Weights of a small GPT-style language model, trained from scratch on English Wikipedia.
Size: 2 heads of 32, vocabulary 4096.
Architecture: LayerNorm before each block, biases on query, key and value, normalized queries and keys, some layers without attention, local attention windows, capped logits.
Training: a variant of Adam for these matrices, 83M tokens.
Each number is 50 + 10 x the weight over its row's rms, rounded and kept within 0 to 99. Layers, rows and columns count from 0. The size before them is the row's rms in percent of the matrix's.

# up: layer 8 MLP up, 192x64, rms 0.162, rows 151-185, columns 0-63
# down: layer 8 MLP down (transposed), 192x64, rms 0.147, rows 151-185, columns 0-63
# gate: layer 8 MLP gate, 192x64, rms 0.165, rows 152-186, columns 0-63
up151 086:64 60 72 61 43 54 60 79 66 54 32 42 35 51 64 52 50 57 41 20 44 50 50 53 34 67 62 42 35 48 46 52 57 49 53 49 52 45 45 65 51 38 60 41 56 58 60 53 48 48 38 38 52 56 47 53 48 60 54 50 52 49 50 55
down151 089:27 31 46 60 52 60 43 44 51 56 48 45 71 63 47 51 51 50 72 59 38 57 40 37 60 48 43 56 44 44 50 48 68 55 37 51 45 44 66 66 51 50 60 64 43 60 47 51 53 40 28 50 32 48 59 57 48 35 61 58 55 48 38 56
gate152 106:45 68 51 48 38 68 50 64 55 48 41 43 44 54 64 39 40 55 32 55 59 53 66 54 37 36 45 47 52 59 48 52 35 57 48 44 51 63 54 50 49 48 52 30 33 39 56 58 62 38 60 52 52 64 57 43 62 45 50 48 38 20 46 62
up152 101:39 52 61 61 51 45 33 46 52 45 40 55 49 45 55 61 55 60 55 55 65 59 53 43 45 42 57 35 73 51 56 48 72 57 44 47 52 39 34 60 44 33 38 67 44 74 49 43 46 61 56 31 64 47 50 52 43 45 44 65 31 49 50 53
down152 106:44 51 54 26 64 63 46 49 47 39 47 49 40 42 31 43 47 63 37 64 49 64 60 58 46 46 45 39 61 45 72 46 65 44 33 43 59 69 57 58 61 66 45 65 30 56 47 49 56 32 52 47 45 52 45 49 55 50 55 48 47 52 36 58
gate153 087:34 39 37 42 40 59 69 48 56 45 56 50 44 50 62 53 48 52 57 49 64 43 53 43 59 48 64 33 40 40 62 40 59 40 65 54 45 52 72 46 54 45 37 33 61 52 31 40 63 47 63 56 52 43 34 49 45 50 55 45 59 66 60 33
up153 085:48 63 62 40 65 39 53 44 52 59 46 50 42 38 22 41 56 43 55 46 33 46 55 56 38 51 50 44 60 45 36 44 37 48 49 62 51 53 49 61 37 43 47 44 36 38 59 40 39 52 35 63 39 60 55 69 71 49 48 49 62 49 33 38
down153 086:54 53 39 42 35 38 51 46 58 36 44 53 53 51 59 55 53 42 61 47 49 48 43 52 70 41 68 59 59 35 54 46 55 51 58 45 57 58 56 81 51 53 62 56 54 65 30 52 36 51 41 26 48 45 51 36 39 58 54 56 40 53 61 64
gate154 093:51 58 39 54 37 54 49 57 38 65 54 58 38 54 60 48 46 50 39 46 35 33 52 43 35 51 50 40 44 52 38 62 38 61 37 39 48 45 58 49 43 43 39 44 44 46 43 28 60 55 52 59 56 55 60 33 47 59 50 75 61 48 70 72
up154 088:41 48 53 64 32 40 68 57 57 53 44 73 55 57 53 43 35 64 57 50 46 41 55 53 46 53 36 55 33 50 47 69 47 54 61 57 49 51 57 42 51 46 52 35 34 39 62 57 43 53 36 62 39 47 52 52 47 72 59 57 62 46 48 75
down154 089:43 40 65 62 28 69 42 52 44 42 68 56 50 41 29 55 44 29 61 59 38 68 51 55 69 54 60 47 57 29 46 51 49 51 57 51 29 53 49 50 49 56 47 36 57 50 32 55 60 52 53 49 49 45 40 51 47 48 61 50 43 63 49 44
gate155 106:46 73 44 52 49 52 53 58 44 39 64 43 47 57 56 47 37 41 49 49 32 48 59 48 45 61 43 59 52 67 34 55 62 62 66 47 67 60 38 45 43 42 61 46 64 34 57 45 36 54 69 36 27 49 47 40 56 55 33 46 59 47 49 51
up155 093:50 62 39 60 55 45 52 43 54 40 36 53 55 55 55 45 61 39 43 58 74 59 54 40 69 59 50 46 45 66 60 37 38 51 51 45 61 36 48 48 37 45 52 56 32 41 56 54 52 45 61 51 32 42 69 62 38 47 61 31 62 33 53 42
down155 093:63 35 54 27 60 50 42 59 51 67 64 58 39 52 50 58 37 44 46 33 55 50 46 57 55 41 62 54 42 49 53 56 34 48 55 49 55 70 45 46 61 52 32 54 43 50 57 55 69 60 49 43 59 59 53 49 36 38 45 22 50 62 58 39
gate156 097:43 53 44 53 50 57 32 40 53 69 36 38 54 53 42 24 63 51 52 40 54 41 44 66 51 44 52 48 50 46 55 43 56 68 54 39 44 43 63 63 46 43 58 56 42 46 45 58 46 34 60 47 43 45 45 63 45 58 72 56 22 53 61 59
up156 099:61 26 43 41 46 53 56 44 39 45 38 71 56 64 43 53 56 45 53 50 56 49 65 54 44 48 55 34 63 31 52 53 48 44 36 55 46 38 54 35 63 66 55 57 55 46 43 36 56 76 43 57 62 58 42 50 31 44 38 52 61 58 49 46
down156 102:40 55 37 58 60 60 51 55 54 39 62 63 31 41 47 45 56 33 53 42 55 50 68 44 45 56 49 47 68 39 58 54 46 42 43 31 52 32 60 68 41 50 55 44 41 32 44 35 57 59 73 57 41 48 59 57 55 54 63 51 38 55 53 59
gate157 093:31 51 44 63 52 48 48 37 33 45 53 36 31 65 44 52 57 37 27 53 46 44 70 60 54 41 36 56 64 54 61 50 54 39 46 43 42 67 62 49 51 59 57 47 54 70 62 35 65 52 58 40 55 58 64 45 57 49 57 49 41 43 44 57
up157 095:51 53 51 54 44 52 50 51 53 32 54 62 49 70 55 59 50 37 42 65 54 59 41 44 73 43 52 38 52 49 77 51 54 57 55 45 69 34 42 63 41 63 32 46 43 33 62 62 49 43 50 53 56 48 43 43 39 38 40 42 66 62 52 43
down157 098:37 65 53 54 54 49 52 46 50 34 59 40 61 56 52 49 48 37 59 36 40 49 54 39 40 47 55 37 65 54 43 64 51 44 47 67 41 45 47 47 62 54 55 49 62 55 40 38 40 54 61 72 62 53 51 53 70 38 47 44 37 24 72 45
gate158 099:49 56 51 54 50 41 83 58 56 48 48 59 44 51 48 51 41 60 51 49 44 64 35 42 54 46 59 72 57 47 54 41 58 54 59 69 45 64 52 58 51 47 65 47 56 53 27 28 34 52 55 44 62 56 35 52 48 53 43 29 45 51 44 40
up158 102:52 50 48 54 57 58 43 47 38 54 49 48 58 34 39 38 60 44 38 51 49 63 52 31 45 28 48 67 53 61 58 60 50 40 57 48 73 50 37 55 59 46 48 46 47 54 67 50 47 75 51 53 60 36 55 35 40 53 58 44 66 48 44 27
down158 098:39 40 46 60 55 33 52 50 55 56 58 54 73 58 60 52 50 39 41 43 64 49 43 30 30 56 27 46 49 47 51 42 39 45 53 51 55 64 50 51 62 49 53 37 45 43 37 55 50 40 53 47 55 43 58 71 46 47 64 49 46 76 69 49
gate159 097:71 60 35 55 50 53 51 53 64 51 35 44 40 55 46 53 46 60 50 70 41 54 25 59 47 33 51 61 56 47 54 50 57 48 42 51 53 67 52 61 50 43 58 45 41 37 54 64 54 35 36 55 72 37 47 37 46 68 39 56 61 58 42 44
up159 104:35 54 64 53 47 55 45 70 46 48 56 48 39 43 59 50 74 47 31 42 59 43 57 42 60 54 60 38 41 64 46 61 57 43 47 45 32 45 52 27 49 43 41 43 53 58 45 45 48 69 69 39 44 52 54 63 53 28 54 56 44 54 63 45
down159 101:72 47 57 49 41 53 44 57 31 52 47 51 42 51 45 56 37 55 40 39 49 74 28 63 49 37 71 54 51 55 54 44 56 41 48 39 46 45 53 59 56 52 61 54 51 43 64 62 46 37 65 57 68 33 26 53 42 59 54 58 51 42 48 51
gate160 106:48 51 35 40 47 46 56 51 39 62 41 50 49 62 50 44 51 71 43 61 52 48 51 38 59 45 56 45 51 63 34 23 35 59 64 43 64 58 71 50 46 70 55 44 40 49 63 44 42 47 59 56 41 48 34 43 28 51 44 58 52 55 40 42
up160 106:63 58 40 83 32 62 44 54 37 63 49 51 31 55 56 46 48 39 45 45 46 28 57 49 57 54 33 42 49 30 58 63 30 44 42 56 49 56 48 61 42 52 44 42 51 50 32 54 55 50 44 54 50 55 58 53 51 58 66 47 58 38 51 55
down160 107:43 40 58 55 37 55 41 47 56 51 49 54 55 49 66 36 67 47 29 41 32 37 60 46 57 60 50 56 47 62 39 43 44 55 40 36 29 50 54 56 64 61 54 41 41 48 61 55 39 53 72 58 34 57 51 50 43 55 52 44 65 66 49 67
gate161 099:53 62 61 51 52 45 67 46 61 61 50 56 57 51 63 50 42 50 50 59 32 65 36 37 35 37 55 59 65 64 58 43 46 37 73 38 42 56 49 45 36 46 40 59 39 56 54 59 58 40 56 33 47 38 54 50 47 59 32 44 32 49 56 59
up161 104:53 69 56 40 42 65 45 58 50 53 48 55 71 57 51 35 47 63 51 60 33 48 46 47 62 43 52 56 30 53 42 42 52 57 39 30 59 39 54 65 64 52 54 52 58 50 59 44 47 43 56 65 36 57 40 36 50 64 68 53 39 44 54 31
down161 103:71 44 31 37 48 34 43 66 56 38 60 54 51 48 59 68 41 48 48 47 48 58 41 48 48 56 58 42 43 41 69 36 66 57 47 65 51 50 45 61 43 56 24 60 42 40 58 62 63 42 46 43 43 39 45 48 51 65 46 44 49 49 66 61
gate162 097:50 52 56 62 43 65 48 45 47 49 76 60 44 58 56 43 49 72 46 53 38 61 41 52 54 32 34 41 36 57 65 67 63 52 49 46 40 46 52 39 45 51 41 59 53 39 57 50 51 38 45 39 55 36 54 41 45 77 38 50 55 33 55 51
up162 098:64 61 44 40 51 50 39 65 47 59 61 50 45 57 45 40 31 30 73 65 48 48 53 57 64 53 39 38 44 58 48 45 48 40 53 70 60 53 56 23 50 62 45 46 42 43 42 55 64 63 51 51 41 57 60 40 48 48 66 47 48 67 53 50
down162 093:54 73 48 57 37 63 38 41 54 53 39 47 53 39 54 30 47 71 65 68 48 46 52 44 63 59 45 50 23 66 55 50 45 55 46 34 30 56 44 55 56 71 42 59 60 49 61 36 46 41 50 44 60 46 50 48 47 52 44 48 44 50 52 49
gate163 098:32 62 49 48 57 76 40 62 53 46 48 37 36 55 54 42 42 56 61 42 51 52 60 45 54 23 53 43 58 50 47 48 42 44 59 52 33 42 42 60 54 51 52 37 63 62 42 48 30 39 76 49 53 44 44 43 66 60 49 45 46 62 56 49
up163 096:41 41 55 54 55 47 47 70 49 54 36 67 59 44 45 68 45 66 49 47 47 51 49 43 61 50 68 52 60 54 57 71 71 42 49 39 37 58 49 56 56 44 61 43 49 43 29 52 46 49 70 48 61 37 59 43 64 52 42 40 41 35 45 39
down163 100:54 61 50 47 57 45 34 50 62 47 45 45 41 44 61 44 70 64 52 40 49 52 46 68 33 46 56 35 45 61 48 48 52 50 46 52 64 53 33 56 54 53 43 47 58 40 54 42 77 56 32 69 50 30 37 47 38 57 47 33 50 63 51 60
gate164 089:50 45 50 42 42 65 31 49 50 61 58 56 55 44 60 40 52 50 43 33 58 56 33 61 29 53 48 42 43 46 46 31 69 42 58 48 72 59 37 52 50 56 65 57 62 44 67 42 37 45 57 41 36 50 55 63 53 58 56 50 61 58 35 42
up164 099:40 39 42 55 31 53 44 42 42 37 43 47 62 48 37 73 68 55 56 63 35 39 35 41 52 51 55 44 32 55 48 50 43 66 43 56 57 41 50 45 67 36 46 63 45 58 62 48 64 51 38 50 49 49 61 47 49 65 66 52 50 50 69 41
down164 097:62 58 50 40 59 50 48 38 58 51 39 27 61 46 39 42 62 34 52 49 33 59 47 47 58 51 55 65 47 37 55 44 43 37 46 57 45 52 65 59 31 62 66 33 58 60 57 49 63 59 33 41 59 59 54 42 71 52 54 47 49 33 50 52
gate165 099:66 35 38 45 47 53 64 53 49 57 59 50 54 59 53 32 55 58 55 44 62 60 61 56 32 73 59 31 37 40 56 36 47 56 57 51 53 56 55 24 55 53 46 46 33 57 68 56 43 52 37 43 45 44 60 47 48 48 55 56 46 48 72 46
up165 091:39 58 49 60 38 70 41 47 43 42 47 35 39 44 46 68 44 56 45 29 49 44 47 46 74 41 52 60 32 49 46 42 33 50 56 48 52 55 42 43 54 36 58 57 71 37 34 53 56 47 64 46 52 41 65 65 65 48 44 39 48 50 55 49
down165 094:52 53 38 52 52 40 54 48 48 57 37 38 62 61 77 56 51 41 60 65 43 46 68 48 52 51 54 45 57 40 45 41 36 52 57 44 49 79 63 60 51 64 34 33 50 62 53 34 49 46 38 36 37 41 55 66 46 46 52 42 54 59 52 41
gate166 098:47 54 34 51 24 50 64 65 61 33 35 64 53 56 58 43 25 60 41 50 53 52 46 43 46 28 56 51 51 61 47 31 56 40 61 50 59 56 47 33 48 58 60 68 55 46 53 65 56 51 44 46 32 49 52 46 40 58 53 55 53 50 53 52
up166 098:47 56 47 52 61 60 39 62 26 52 50 41 52 49 33 50 68 57 54 33 44 54 46 58 51 55 66 47 38 41 38 58 32 62 47 54 48 53 51 71 55 49 43 32 53 36 64 48 50 42 61 49 62 56 52 57 62 53 66 35 43 28 49 59
down166 099:40 45 43 60 19 38 58 41 47 59 54 35 48 42 48 56 45 63 54 60 38 51 54 49 61 56 54 46 45 54 45 43 55 51 44 45 46 42 53 77 58 42 64 75 35 60 52 65 32 55 40 45 39 59 55 39 52 53 41 56 52 47 54 68
gate167 118:27 72 66 70 37 73 55 56 58 40 42 41 48 47 45 42 39 60 39 57 55 73 56 44 51 55 50 29 55 47 42 48 59 67 40 45 42 35 57 55 41 59 52 43 48 54 53 47 37 41 62 45 36 63 60 48 55 51 47 49 51 47 52 49
up167 120:50 51 58 48 57 56 59 49 50 56 58 66 50 41 62 54 36 58 68 44 51 43 34 58 55 45 57 47 36 49 47 35 49 75 44 63 40 38 44 53 44 49 48 43 30 30 44 64 26 50 60 45 42 43 55 57 59 60 44 61 64 66 50 37
down167 118:57 59 43 41 70 58 77 52 63 44 47 42 36 43 61 51 39 40 46 61 52 53 46 43 46 44 48 54 45 45 45 59 42 58 55 53 51 20 51 46 43 40 70 35 65 28 44 64 55 57 51 50 38 42 52 53 45 61 49 51 65 48 47 66
gate168 089:31 49 61 57 53 60 46 34 41 36 43 60 50 70 49 53 45 43 50 30 48 35 49 49 63 58 30 60 38 57 54 45 40 50 68 66 66 50 53 42 42 48 67 44 49 58 57 44 63 44 48 49 44 47 27 38 43 42 61 48 41 57 54 38
up168 093:67 50 41 45 56 38 36 70 50 73 55 61 43 58 65 51 44 36 63 49 50 62 40 52 55 57 59 50 53 49 56 51 36 58 53 46 43 44 48 52 58 47 41 47 37 40 61 53 45 66 46 39 64 42 55 65 35 47 35 23 60 64 47 52
down168 092:30 61 43 38 52 61 37 30 48 48 53 48 62 59 49 36 56 44 43 53 47 50 57 68 67 59 27 60 44 55 57 51 56 59 61 61 48 62 55 47 34 44 46 58 25 60 57 63 40 61 39 58 51 44 40 37 52 67 49 51 49 48 58 44
gate169 116:46 55 53 59 40 65 52 67 30 60 67 38 50 47 67 51 37 46 36 61 39 52 55 46 38 51 44 32 50 61 40 58 56 49 45 55 51 57 55 58 47 57 39 31 54 54 47 30 42 69 59 43 57 45 45 48 33 43 56 52 47 44 71 64
up169 107:57 53 63 48 52 42 61 42 39 64 52 57 47 39 45 52 48 28 50 54 42 57 45 63 64 60 41 68 51 50 67 53 57 51 44 55 50 38 49 51 53 46 46 44 44 24 39 52 50 60 49 39 33 46 68 70 29 62 66 37 57 49 59 53
down169 104:57 34 40 52 42 53 50 46 55 32 44 49 42 52 50 59 63 36 55 51 55 66 50 44 46 44 72 54 73 48 71 38 61 52 52 54 57 41 52 47 53 49 29 48 45 49 38 58 64 43 55 35 41 50 48 59 28 61 52 36 55 37 60 65
gate170 101:49 59 54 70 58 46 64 62 35 60 57 52 48 66 48 62 40 43 50 60 35 53 35 51 49 44 61 46 62 51 35 60 27 50 43 49 42 48 48 56 37 47 60 49 46 63 39 41 55 50 51 41 50 39 45 53 49 64 17 53 29 42 45 48
up170 100:57 37 56 54 44 53 47 60 55 47 44 51 50 67 37 65 39 55 65 35 41 48 30 60 66 41 61 46 53 52 45 55 59 67 45 65 36 46 53 44 54 45 46 64 45 50 45 37 53 54 67 52 62 39 27 60 40 57 45 52 30 60 40 37
down170 098:42 61 51 46 49 60 50 73 71 42 48 65 41 45 51 58 55 50 32 47 50 53 64 46 55 33 39 57 42 60 43 37 57 39 56 56 56 34 61 46 46 69 78 58 46 37 48 48 37 40 49 47 45 47 59 53 51 63 42 39 44 39 34 50
gate171 107:40 48 47 50 31 39 79 66 35 37 55 51 46 62 37 39 23 53 42 51 46 52 54 54 39 42 44 56 72 57 49 37 50 56 51 57 62 38 47 54 73 57 45 48 50 57 46 36 44 63 49 48 64 54 48 47 51 53 49 51 51 44 61 59
up171 112:57 34 35 28 43 48 60 43 49 42 50 59 37 74 70 30 46 58 61 42 53 45 29 49 57 47 47 58 38 49 60 32 57 56 36 51 54 43 58 47 54 54 42 57 47 67 46 63 44 64 51 60 53 60 48 57 51 61 66 55 50 50 50 49
down171 104:46 46 51 51 78 73 44 49 42 45 43 56 44 39 49 59 51 63 47 60 54 41 52 57 68 39 45 54 56 32 59 63 48 49 48 47 36 50 38 42 50 55 36 45 53 50 43 66 44 31 44 48 67 50 31 56 68 54 42 58 59 30 56 46
gate172 096:63 48 42 42 46 45 50 40 61 34 66 55 45 67 49 31 55 57 63 46 44 56 30 56 52 51 53 65 71 46 43 48 48 54 56 53 52 57 39 37 53 66 64 41 60 40 41 48 47 60 77 46 63 41 48 59 52 45 31 45 37 56 56 41
up172 101:51 54 83 61 59 55 37 44 62 60 36 39 41 48 50 62 47 50 45 45 54 54 40 35 58 51 45 47 60 72 53 43 61 43 51 51 63 53 68 54 57 35 32 49 52 37 52 60 41 40 41 47 34 67 43 45 51 30 48 49 46 56 56 54
down172 101:48 61 39 47 36 61 62 58 46 43 68 44 52 51 56 48 40 63 51 51 55 37 53 58 48 58 46 53 54 40 60 55 36 67 40 42 63 49 23 51 26 62 66 45 54 50 42 48 50 59 55 69 36 40 57 45 62 41 56 42 39 54 34 40
gate173 085:43 35 43 40 23 41 37 35 40 66 44 55 43 62 58 52 53 53 48 43 36 47 44 49 40 40 59 44 54 50 51 59 57 56 45 70 38 46 52 54 69 74 52 70 53 53 75 53 53 53 52 49 44 64 43 55 47 59 49 39 52 40 62 51
up173 093:74 39 43 56 55 45 55 47 24 68 65 45 33 48 61 41 38 34 60 52 57 48 48 41 50 45 56 64 51 50 33 56 42 42 46 52 33 47 58 38 54 71 46 43 54 40 48 61 43 44 69 63 53 47 40 48 34 48 58 44 51 48 45 54
down173 089:52 49 58 33 30 31 49 39 58 65 68 51 51 59 60 43 35 61 49 38 46 40 54 43 62 58 46 64 49 68 43 65 63 34 38 49 52 44 23 53 63 55 44 64 45 51 49 49 51 48 49 41 55 65 63 48 55 39 50 41 49 60 48 52
gate174 094:45 67 42 61 34 37 72 43 53 63 39 48 34 53 43 55 44 66 54 70 57 63 66 31 44 33 39 50 67 55 49 41 57 54 72 63 52 38 57 44 52 56 51 55 47 51 60 37 54 55 34 53 46 52 47 54 47 57 55 40 52 40 54 53
up174 096:61 32 40 42 48 36 41 45 69 36 48 36 53 61 47 44 69 58 49 49 63 49 54 50 42 47 66 50 55 36 73 49 57 44 47 52 52 46 50 47 51 49 51 66 52 80 57 41 60 43 49 35 54 65 55 55 53 52 51 54 28 48 64 61
down174 098:34 53 46 54 64 63 47 66 33 53 45 59 42 36 44 50 39 43 51 52 47 52 59 50 75 36 36 57 51 58 39 54 67 38 74 47 62 60 64 38 44 53 47 59 51 44 43 61 42 54 28 50 52 33 43 45 59 50 43 44 58 55 42 41
gate175 119:47 62 43 56 42 53 58 33 33 53 50 52 28 47 45 38 31 47 35 72 50 54 58 35 41 38 44 40 56 56 61 53 66 47 75 70 51 57 50 58 61 46 50 60 48 49 52 52 38 36 55 44 53 36 53 35 42 51 59 53 40 48 58 48
up175 125:61 45 53 42 41 54 37 60 49 43 37 64 69 55 36 74 69 53 65 43 55 39 53 53 60 55 70 50 56 44 39 40 35 40 47 32 48 49 50 50 39 43 49 47 48 49 66 45 64 58 69 62 52 55 42 64 52 50 37 52 49 45 35 42
down175 113:44 60 50 47 54 58 48 63 47 53 58 61 39 39 44 54 55 55 53 48 62 75 41 52 29 55 53 37 59 52 42 32 52 44 71 50 59 56 40 45 54 63 51 39 36 61 55 48 60 49 50 31 65 46 41 34 50 39 45 42 37 75 52 46
gate176 087:45 41 48 47 56 60 34 37 37 44 68 38 42 47 47 60 52 48 63 65 53 62 65 54 53 59 66 52 65 42 61 52 56 49 53 77 41 59 44 34 37 55 59 41 48 53 42 45 46 45 70 59 52 37 35 51 35 33 43 42 47 50 52 42
up176 088:59 49 61 41 53 34 38 65 45 62 47 62 64 44 39 51 46 39 61 48 46 51 46 58 71 38 43 46 53 65 65 50 58 38 62 58 47 57 37 41 51 39 55 57 51 58 55 50 63 55 68 34 46 30 33 60 37 44 32 58 51 58 50 43
down176 094:48 37 53 53 52 52 42 39 50 76 54 34 52 56 54 48 32 46 36 53 44 35 39 59 35 60 42 45 46 55 41 48 51 65 54 59 54 58 48 65 39 48 66 44 64 70 63 53 46 45 65 67 40 56 46 48 27 54 65 45 57 55 39 50
gate177 099:48 50 51 43 54 51 61 52 44 51 51 43 57 48 65 46 48 47 61 58 49 49 43 44 47 52 53 62 62 44 86 61 36 48 55 56 52 38 35 23 57 46 56 59 63 50 66 46 30 55 47 41 49 45 38 48 37 54 32 48 33 65 56 52
up177 095:28 37 47 67 49 53 59 49 50 34 47 43 71 50 55 72 57 53 48 58 44 44 54 38 38 58 38 28 53 48 50 43 47 44 48 42 60 47 51 45 47 58 27 45 51 70 46 48 46 46 63 46 58 62 51 48 66 57 41 50 62 56 66 66
down177 098:40 43 61 64 28 51 57 41 40 54 49 58 74 43 49 53 50 44 34 51 52 62 56 45 38 56 35 54 60 61 62 53 46 46 50 48 48 64 50 46 45 52 20 51 48 51 52 47 21 58 53 56 53 52 72 46 64 42 55 49 40 50 41 58
gate178 099:53 68 54 57 48 70 38 58 43 66 50 52 41 44 54 50 42 48 39 39 70 34 40 49 44 31 40 45 34 66 52 55 29 66 51 54 60 46 41 58 45 40 43 41 59 41 38 69 44 40 57 53 44 48 45 39 40 44 54 56 51 49 57 65
up178 092:39 63 39 64 48 61 46 40 38 50 34 40 55 60 66 63 63 45 45 56 48 55 57 51 38 62 49 62 49 64 47 59 61 52 51 46 52 39 23 50 61 49 40 49 44 45 52 29 53 68 49 25 41 57 40 42 51 63 43 59 42 43 60 54
down178 091:23 57 48 56 67 48 49 48 49 65 45 52 46 57 52 51 45 42 53 65 47 54 58 59 46 58 58 63 47 44 63 56 50 47 32 43 64 45 50 67 48 61 30 49 35 52 29 25 38 48 49 42 65 47 64 56 47 44 62 45 36 60 53 46
gate179 091:58 60 44 49 31 44 44 46 43 49 38 40 62 35 43 49 68 42 47 66 42 72 66 54 48 51 44 62 64 50 51 46 50 55 52 41 52 57 65 50 66 59 69 54 47 58 43 52 42 60 42 30 40 35 30 50 45 42 43 57 35 55 56 61
up179 098:53 55 33 64 54 48 50 54 48 68 56 39 54 71 58 51 47 51 42 65 47 52 48 52 50 52 47 49 36 44 63 45 66 47 61 42 53 52 36 54 67 20 42 59 56 52 55 43 57 53 35 28 59 47 47 65 39 47 32 63 52 59 58 62
down179 093:50 47 44 57 58 57 55 49 56 44 51 51 57 65 61 38 55 69 72 40 46 39 42 45 56 53 59 42 31 41 61 43 50 28 35 54 57 38 52 60 59 49 50 54 57 58 33 38 56 56 34 48 71 50 65 40 39 46 49 40 51 66 57 36
gate180 082:53 54 51 28 67 73 46 57 50 68 44 20 49 54 39 55 67 61 59 37 46 51 51 57 39 52 45 51 44 47 33 64 56 54 40 48 45 54 68 53 54 49 43 47 47 44 49 36 49 45 56 44 44 53 60 48 48 41 43 52 33 71 38 56
up180 087:77 49 50 39 57 48 52 62 39 48 47 33 41 53 65 35 56 50 47 56 53 21 48 70 28 52 46 39 41 65 49 65 48 46 51 48 50 73 52 46 45 41 46 44 50 51 47 52 54 50 63 45 65 47 60 53 58 49 38 66 40 55 46 52
down180 088:46 27 49 74 50 39 67 46 50 45 46 48 40 54 68 37 58 44 42 54 58 37 47 64 69 54 49 52 48 55 46 62 50 51 38 46 64 50 63 54 38 36 56 43 63 48 55 46 51 42 63 43 51 49 32 46 37 65 63 50 62 36 46 35
gate181 095:45 50 30 65 51 79 63 56 41 43 62 51 27 47 51 68 50 51 51 49 64 46 68 37 49 59 49 51 52 60 42 61 41 69 52 52 45 60 57 42 45 60 41 34 52 38 63 49 47 33 48 53 46 54 50 47 32 51 45 39 47 59 54 50
up181 100:34 55 34 36 57 29 48 69 48 57 59 42 58 43 41 43 54 52 44 40 48 56 37 67 62 47 62 46 45 59 52 59 52 45 56 40 57 51 60 35 43 52 52 62 47 57 29 52 43 55 54 49 29 56 60 61 78 58 46 57 39 42 45 58
down181 099:40 58 49 47 76 63 47 46 51 51 42 35 26 47 46 51 53 53 62 47 53 45 64 41 41 75 48 33 45 48 56 36 50 44 66 49 55 59 39 45 56 44 57 37 57 49 55 45 40 68 59 44 55 63 67 48 33 65 47 41 46 41 52 57
gate182 099:43 45 43 47 57 43 50 46 47 51 63 49 18 59 48 62 52 30 47 49 58 57 48 53 54 53 47 42 64 51 66 56 50 71 54 57 50 33 47 38 33 68 53 54 56 58 56 51 31 52 51 39 45 38 38 55 53 38 53 32 45 60 69 46
up182 106:55 43 60 53 41 56 46 25 54 41 58 52 55 47 50 66 40 55 51 69 54 44 39 51 54 49 40 45 62 58 43 44 57 29 34 60 57 22 35 46 64 44 59 42 59 31 60 51 36 60 53 57 62 62 52 52 38 59 58 51 54 51 56 41
down182 109:48 49 61 45 37 57 61 53 52 55 61 43 56 27 38 58 42 40 58 55 50 30 42 69 57 48 44 57 47 62 27 68 58 53 46 51 60 57 49 46 53 44 31 45 66 47 59 59 46 52 26 49 50 59 41 54 39 48 38 48 65 48 46 67
gate183 093:52 62 54 50 54 59 57 53 60 61 64 58 23 32 55 35 44 58 44 75 46 41 39 52 52 55 35 46 60 47 50 42 52 52 45 78 62 59 39 45 47 46 55 70 56 51 56 42 50 47 39 41 43 55 37 42 51 65 38 47 39 44 51 46
up183 103:61 42 54 42 58 62 45 46 37 58 71 55 49 47 52 20 37 51 55 57 44 47 31 49 49 46 44 54 50 54 62 53 47 47 49 74 55 41 51 50 34 51 56 48 60 56 55 31 47 43 62 38 60 62 49 37 48 60 65 34 54 65 58 61
down183 107:52 71 55 61 39 39 26 46 57 37 41 52 59 57 51 57 52 43 52 68 54 58 48 50 49 44 56 49 41 54 50 57 62 48 52 41 37 59 49 59 43 46 48 81 43 46 44 71 61 52 40 37 58 49 53 52 23 47 54 51 58 53 31 41
gate184 110:53 46 56 59 38 48 41 50 39 51 55 40 47 57 66 64 52 36 50 47 43 55 48 45 46 57 76 45 79 54 50 51 38 62 55 42 41 54 51 50 46 69 46 44 53 41 55 55 33 29 47 29 44 55 38 59 48 49 37 57 32 68 45 53
up184 109:30 35 54 61 46 67 38 47 43 54 51 50 58 36 60 56 60 43 34 57 74 56 51 43 43 53 43 56 70 70 48 51 54 58 48 45 46 58 59 64 65 35 39 40 59 36 54 43 32 48 41 49 47 53 49 49 53 43 52 41 74 44 48 52
down184 110:33 41 43 64 48 62 33 52 53 68 63 49 52 61 48 57 61 40 45 52 58 34 74 53 58 57 42 46 57 44 51 68 59 60 58 54 56 43 47 51 37 45 30 45 42 41 55 62 38 50 40 48 33 50 63 56 36 64 44 47 36 56 38 50
gate185 115:49 71 33 62 37 49 63 34 45 48 47 40 45 34 53 64 45 42 51 59 67 47 43 50 55 58 54 59 48 59 42 58 53 58 65 50 61 48 57 56 28 68 49 32 53 39 40 59 33 35 61 53 42 53 43 47 44 42 38 35 54 60 51 53
up185 115:30 74 48 71 46 59 54 43 34 55 54 54 64 45 43 34 44 35 49 46 53 53 48 55 62 68 48 59 55 55 46 61 49 34 64 39 50 50 38 50 49 55 61 46 57 47 28 44 62 39 54 37 47 58 41 58 61 38 35 34 43 43 53 53
down185 110:57 62 32 61 44 49 45 38 55 60 56 45 47 33 56 36 62 31 47 53 56 41 55 44 41 58 67 68 40 50 50 49 53 58 61 58 65 60 36 52 61 45 25 41 54 54 57 50 47 51 61 40 55 53 36 45 46 53 45 55 49 71 30 38
gate186 104:59 61 62 57 54 45 69 44 47 62 74 57 58 69 39 39 47 57 46 51 40 41 40 57 59 67 61 49 67 37 58 54 47 43 56 58 50 53 58 64 56 53 50 41 48 52 31 41 62 46 47 51 56 53 40 51 36 51 36 43 33 62 38 32